Weights of a small transformer language model: 564M tokens.
Each number is 500 + 50 x the weight over the matrix's rms, rounded and kept within 0 to 999. Layers, rows and columns count from 0. Numbers have three digits each.

# v: layer 4 attention value, 512x320, rms 0.0726, rows 441-447, columns 160-319
# o: layer 4 attention output (transposed), 512x320, rms 0.212, rows 441-447, columns 160-319
# q: layer 4 attention query, 512x320, rms 0.0594, rows 448-460, columns 160-319
# k: layer 4 attention key, 512x320, rms 0.0593, rows 448-460, columns 160-319
v441:547480569509443463521557511550542506473492567497443470422689444490517361432427554541578459619483543523428411529505534428544480536460551592500479505452420456520481512501564590487452552494486467478471369513455499453439582612509519466512611516547457449513461501498478548539399446454475629497567473568554483585395482565573438473410472456566464585356494562494476576581577516477430458507550544467468525498402533394510548480473476498569530484530504534456385475451472525508562573559480559
o441:548481555529371519542504478550541481488501601538439480417663466497481344452409581534532445620527564547493423504498516457567501543462578542457486508424416454550448503504518565479457512495504467488503341495463489514453544549501501475545572515520456459535477581479499565543404432461480642499568500549578445570417494533599532472471480467546456583379496539464484605601561479472401424459532526500468550495370550426516546504477456505559559427539530504447376481459481505521576548570488529
v442:472462526360493551529464494394575463525465498530431493557428528539506533397531497495463489547492536514550490493536508470449533607453420567600569506423575474399501456505557468523534448399571394552588561496561464477472443518544457548588573492517504507476486440547514533475575436433504574533449509410569565609520538527494540527528538446497521418591467603517525377425522553449437507615452454505553542524492459487490478514533525524486532447683581591452522469509578572495425434496514537
o442:470471532341496568561490460416576508506450539475431514558433517560480526404511506507455471605468541519549498525513489486475531627471411589589626537416573492430478454502559514538527471388563397511551573488535518474484421516559525549579530499500516523461483458541551545456533439426497581518458484477561538577472561529483524516560516447489516394633466582510531350430534566463429542638464460520547566520509456497526506493518544513484543452692520558462518473506590555489435441515501538
v443:514563451565439519485490508438396500459525563520559531479518532484457508545433571514552493528502485465578501456466504508485497427614499550569414456562555500508480454489496568436508410526444486468590572474420524399438637491474575540490459512564502504438512513551423435548710496567523471533557445457536382514557548514531466574506438523444533469522508480486495548476411550439513403469508518437560535450384503612459513531523517610588367485444482468515486482519513487458497440471516455
o443:489571468614448518506499527464405479485553565489554549461522501507518500552404591504546506527505494479556468467474485500493490426602480552561409473577534496509503448509505577476488421529455494471546563474398507407455641479506445544489458492566521470423500520537408441552669471549517450559577454453514387473517538502549452545469455518473540474517524503508507532454426549460498395449475524492547572474364510590482535512519483574579369514453490492503470454501500484451493457484487441
v444:431469457549546457532497473497435469463496483501500527454518498461434609467458568494562550487525487549536449517490542548525535505423497589433536487525538442444454507458477557517570538593529486550472503524496477599525548474391451466530556491457521497543496537608522543535488514432478578467493591431515466492455495549483625543384527473510449518479528528425507436493475408518626532441451540534485454459501586500511449436466500458496437452443462469448429481522550624531519352583533671
o444:472489461532562479521526537514424458529506486530526514449555500397445611438461584559485551488503481572569498488476571532519513506386517570419554481503496411416435503495503545510596542538535512538435514588513485598531525519359503514507539493452537504558483517584527557535504514454426600464496617452528489452478480545486592564396552475477417527481494513424510429490508434493628496435504518493472454479502543518475466433469509439485424464426522514467434497565558641541499365553537659
v445:447540483520478508585467510478543370540477533511473452456489538496470402552595521441532472456536508543680500536513498518473517548607479563498581504766463500515491597546443468511542449502430501480544436555401435491581483461426478436461478554521545547472524517511541529465532527604512541473534480566512513545518474522405519511516542436502544471511450489420396547416599421511579565490503587538483517389508503458558506504513519475485459528540546498617422493476536474442477561302465439
o445:474573492520452490601513480491521421503495499499495427477491503505506421521596476464505497462541524530657461534526505497479523554623472569484526510787459522493503593555424484497506479509427510481531429503438489458584491502406504424428466565528535507451503498490546521472528549613538547469534464595519493503540458521405478548518493453487541470485439477434413526392604437516557571511503607493461511409536511454484497494495514481433434547553522529636411468448525465459502532298477505
v446:494454577373456478560579517475525525497536439498491414477544585615457546528506469450517454635469573513498476546513498552493517436484515483493396579608541484516601380406531562443493478548445524416503701548456457514422576431504525491507514480518524466558477519422480562485521515618524564475481554493496493442532538599507506575479498537487471486500483546465499412489528483523503496514510516525552441554472595546489549455511454445460555420568503640485566461558508508543504392520486442
o446:463436594381484447541513524497528497505552429513495385446558531622467546520503496451473468587479536502500456515532521513463512452477537483507394552615507463509587376385554558451508470571439516420503682536432473527416604484516364524517566457475490454552473496462493612511537523607523502463497532482501523475530515595513502560485487529467472513502502560498457386490564516506510489509494526499531398570470588529481535434505460451492552487539491630518564443526496483542516399504479472
v447:413332522551459482508443492510410549527502520528507461576549529409489598485468554460495547536491458391467548456490452572491505602462422525372487501440463584469534401525584509584501549531532408490486493483591480509475523494475485549466463502449510521468552511416457402413471519445581506448577568472509588469454502575542511531489454536517629551402483562537522567430439457498541555392524657497485496465400536498486552468507474437511508530491495456438546454510454535442472491362510522
o447:406367512538453454472444548491432521523452503516484441572570522395522602458476558497514581543473476403472561468504483587488503641450418547435509433430458532467507406507575525615545573516519426507489493551606444512458525453468501549493524489479526547448534523413484407440468518436598533426574555478527610478466503566540535544475487533528611535402492505545524553447439428502558570388502662483522478455389544500468528476525479463539508486441488480483529472493448553418481500406487540
q448:515530481493465489505497508496479497519510513484511498513483519509489508492510514468488474488490508490470504468515484484496533485504484498499501528495498496490514497509508496510484497470511524466514498508498519478516507505493475476522508502518508494482489492508513503514479493469484491496512524513481492457504507496510485475491485500505509492466488534488518519485513494534481481505498494504493507484500492516538521484499474497502467507504497490511488494503505492494465505483496476
k448:526493514506506520518501485515498497490496484531519503502502499507490481514504499521516531475491494490489478481512542502490511503504496497505507488513515487511489503497514519501512515526510488505507513509515488513524499493506527506507501483530506499521503487478486492508476499517516492514495485491508492538499496506505509518479501505493509495497516466510508520509505499489462525492515473492510500468509519508493481475515502492494499473469493506492496514490499514504490468495505499
q449:492485506488517529516505468537484470460498520505485514478511458469515493486486505535494507495515518514510500476504495496515485497480504518486518490504505506504486511492495512486523470521499516478499511515492468485529512475484503472489497499500467473505507515492494476504499483496477524523496483478512487504490493528482469498497476481480500518507474476496491495503502507485496506499471529474489488515496488503471522496499509523516503501487489502501524491514490518485489484480543509
k449:498523494517493479503502486461486491533485518533504528525472525530526507508518517481519487508512506474490509507484485488485523490501488487486498500519495530509523485508537485481499510491485508505519478504480499523498519528484534503519507510541514508489499471505510497474501486500489494474505485498493499462539523470498511498498496519522500496553511496506481484518505491538499501487516485509512510508521496511538515494503513484492525488501496538516502485500525524498508486497488489
q450:492505506504501466491476514524503504492507487492496503512477509484508536501483489509469487512489497466495519517494504446487475505515501505519510474504497489494525501499521507509491507513482504510480493527485530504490509500494489504490495481487497501473474494468506485470502464524502501477488523488511482512447526486490487492516510501527500498500493502495482519483490500500509490496490506527516515485477465506523490498512547500507511518494491479508506499487523535502538502521486489
k450:497496487499485492513519508521528515509501507473507485497521508491495484507502507519467501453488505495501486502500506451501540502490489511499501517494485515506486525478477473498458488494496479499504498452534468492493482514528515508486513485503489473506515526508500506546492525471505461505496488489496481533526497496505474520501468524471500495510501529499518477515457512508511538528507489472481484496503487500469495484480486509502468515496513509505499482497511493492485496495494493
q451:552518498499488491508497510502521497541492489511489509520487532514486511503500520512524503499481472506506469485514508498516496521488492489498533485474495495507503497515504483495481514473522488489476498498497473526520516497510473549502491501499505524507485469507511510502518496520518485477511492463503497489548516486469523499520502506525522466462539508481494493497484471526498487494471509517502513514492486491536470513473482494493517487502477496491479500492501487497505504502451485
k451:510513487482490509507496491515497500465482504541525509479498502502525490516471505502511506509497493511522531536486512473492508479507524492474490514517481504515507482489506484494508509535474521507500502480488516498483488498503554468494534537484490501512512528515477488499491507502485508511515495499522471491504479521491510526467526508478525491546482488511508467481466507477504482493498498476520497498502540515490483502514494507497501507508525485507495518501509481498485490526511502
q452:529512482520506479476516499482543520553491508514485510515518513501505519484496489468480515510501512480512498497511453482495460500511514495503519496511519506500509493507533491548488522494522479509525499476502522495478503496514507528545497484531523496502484498488513486509503487525508514457492491520511498486465517505482529493505562500502503482480470497492491483506479488515492511487498501522510525503490447503488463497523516484515526478487469490507505523539511489492490493501478490
k452:503490518483482510509460512475512491521515501462478509494515505489520484527514495508527480493513508521502512488475530490498502493482503518485481480507506509502471495497501498503478461493513495508484498487505500471494492544498519493501544477481494492493519485498486507511490500497531500479504511477510506510516499488528510501506456508497496503528507496481497471513512500485496510501535484469513495485484520510499497504462487511502517514504513502525504481501479520498494502485510496
q453:497506490461512493471491532454500538516488532524494506510512527496497513515494489501472463506506488523511505484490478513503471470505508495487478516491518502501517470503508467510523514471481508520509501484522524498504502512535507494516511501516518502482503487519499532496496490486529521495492521509506461493493531475533529456505520478488504483516489511470490500513487478495495508500502482515500501504502492508488526503472500501509489495488503507501500474474485504498514508502469513
k453:513537525537491497528493437514490487526476505514507492526520473515498493486506503521524536511471479520503508494498523525513548502518489506498494489478507504502465479493488502469492513499503505491494505507490482515473491501484491508462475506488492517521481511481506515511514469498499504530501450496501498501483526496508491514504516492495519533506484521517500517497516522504523512499522495458490507481477527515508477483518498506506496495487475480492509519513515516476507497506532467
q454:494496507533501510512496471492487453453483518519489489474518494492529474472485498545511515498520517500531511518509530464493481499469495472477499480493490509506496491494522500509525505495511522489481512535508496512490516512483534462530484518509491475517527519463498508519481502493505528525506475496485516593525493543494458495488477496504521550524500509523509469499462525490517500508525512475531480510503492498463511487547478522513450528563513526503499501514554495505488494494529529
k454:471495481499472486491529519523503501483495461474511473515513518512489506512532500454495488496479487466459515497508494509511521487482518491500484521488504485472485492506489545537476471507479488482499520471500542516515497488495517511518488508528503516492468513527471520511526512502525483503500497489471510473495494492520489528494512485482464494493506503480510478487514501516475526518470500524492498491478476493556492498499480489499481510470520482488512463471490524508486473507489484
q455:518500527514516501527500490477486494498501515492521492497493494492536506529514497498507481486472503496500509492499512503474462502515514486487525473494486513496495476513512496485479521494500495517515489511519543487494495501488511518491513496484498509499490485521513499500524530487472502512501481500479527510475529448483509497496496506519501507510489476495508474500481490512489484509491482516493512474507481492497537492493535495512500456479490512520487490466484504520489495499486486
k455:485490514480459500500500519519499511527470492472507513506525484506492502518516502474518494476468519497514472515493549520495520489520489487506476493504485513505514503492505507461519505475508487492502522516520503477496520504498540504526551515520506490521497515514510509487503508515519523527520491449502491529498480530497533510472507527460498485492476504493497515475490496494518522507492516462537512510506509523503457528504488515463508523495532490481519517502491498494489505502498530
q456:528501472523480498507484475502509498533526519451516480507494483486565493485509512543486489528529514501497467502471500470462497489507510490496509467508501545506465493481516489480525502483493486493477526497491506488494527457495452491530515507501530505487510503483522489506495520497487532499505494494507505523475524445466460475489515522474495491500499472515514518519503511475506503510510492507518503510490493494502510483472498499507517480505502519491503512478502504513488505499494500
k456:522503506471496498505461492526502528450453489475498520522529499499492487526497497502509473493487499513520467490496543507524524483486499499529496511499497493502512518494462535480498499509540497483522483535523469484514496487507525478489510516474499499519465510534498503507496502472507519492496508489495484516503497484522515536478503499493517492475493507485495540509495506502483498489494466462490500468509497504490523481505508530514499499508482493474515489518505528513472480486500496
q457:513489465489520507481557549507509524545496464539531504512508503491469531507523496530508480521451504524480475471500509491520493494530543511488524504511512495497523505517473468521528501489509535457475490475493522517509515532489558494501493484530500510520504454496488485485537498489511493503504512506491482514495525491510509503512514475505491453512494440511522513488472495525494489495481530474523504479478508521487477497510450496513526517500497490503478516464474482503519473519473488
k457:507496515486494522484496484496526497499469493479479502485499529527496509480504510481495490489497470499536517509527483521488490488477521532524492436490503455516491470517491486487501496479494502509529480518457471522487451485525471481507488514506493482486480478516505514483505488483506488535541474504513497501507479478489534480513495468499535504477462511482480520499524469500525505466520488472507484502515513488490510507502520508504509480482503518480514525544507485486509505508508504
q458:504515495531490536533471470474432461429476530534459514497475461507555483513501502517452512507509525472510487523534518504460504504504491506490504443511508559499485473519492506472499477545483520510518503541483452461507497483489457485514523484496476527497555528492515523496494479501493503506489471446507504542511491499478469498511485501519498500533526503516505489462486530494516487520537500479504500483488514496465509499476491502502503485538500521518489507528523520493497513485539498
k458:511513482481497490510471490534510533508496467436514512502489484489452520528493485508481465484497496509522475493458561510475515486506507479493487516516487492513464510519518485504488513488523460504483503500519541522478512483493594430506526485503500455516474495525503475484489512517494508490511510476485492520504492490518524513504504511479514491488471474492504492487490505465535487504500504487510503490476458498484519521497492474519518525501520490468521496496495482496509461490472502
q459:494486484515515513520567498531482515504498483520515513554477509472523518490515509498488455495512504493505512501513509522480520481512507522495518488506487553478500459534533502500518506483507496475506514533506551454539490476499500518511543518508500505520493493496496487503525548479489508474536491536488488463492576470509500551487536510504457484487505462530484506505464476468474505489493478508566514516495488515535489500527488484518521505507510523517483471448478524503484480515523472
k459:495515496511464484497447488469547516502508473493493494473498492484500490518504498535532498534496496505498509505501491505485510501502489490488509496498523517507487479496521469485504487500526508484507491504494461494487498516529500513492485510499489480520498468504509511500479473496513495518499494503507508482461495513500541474515485496491503487483471500488472518496536501501504492487508508501509498497510513476485505470456523513499502487480463502506515519540483480476496512527499514
q460:525475525533479544542531464491447513481504523488512520523521508486525515534512488500457518520480519468521510509534536530476488529506502501516478464510507496474505507552531497502506493494486496504492505565526521467497502484505444519553520523486497527509519523511514516497497498450502509520489494495507502503537497486487558495484518507504484490493503455508523497529482495448511510513494477466494513483499482549502504507501485537500498434488480500529485514474509507502513497499487491
k460:475516486477463474522478500545514510484489479443493490489478470486445494526519507507536488459512509522533489490484522522532497496487508492495496490493480464489461499485490527499481517511535525477523473476503466481505500477520519475482481499510491452528487463535485500511501504496494536525491475506490510505472497468524475493514488501492497491488523536479476476498544549500519482497521505494476487485497490447463513490464503501509505511504494503484513514518486495446473507512523491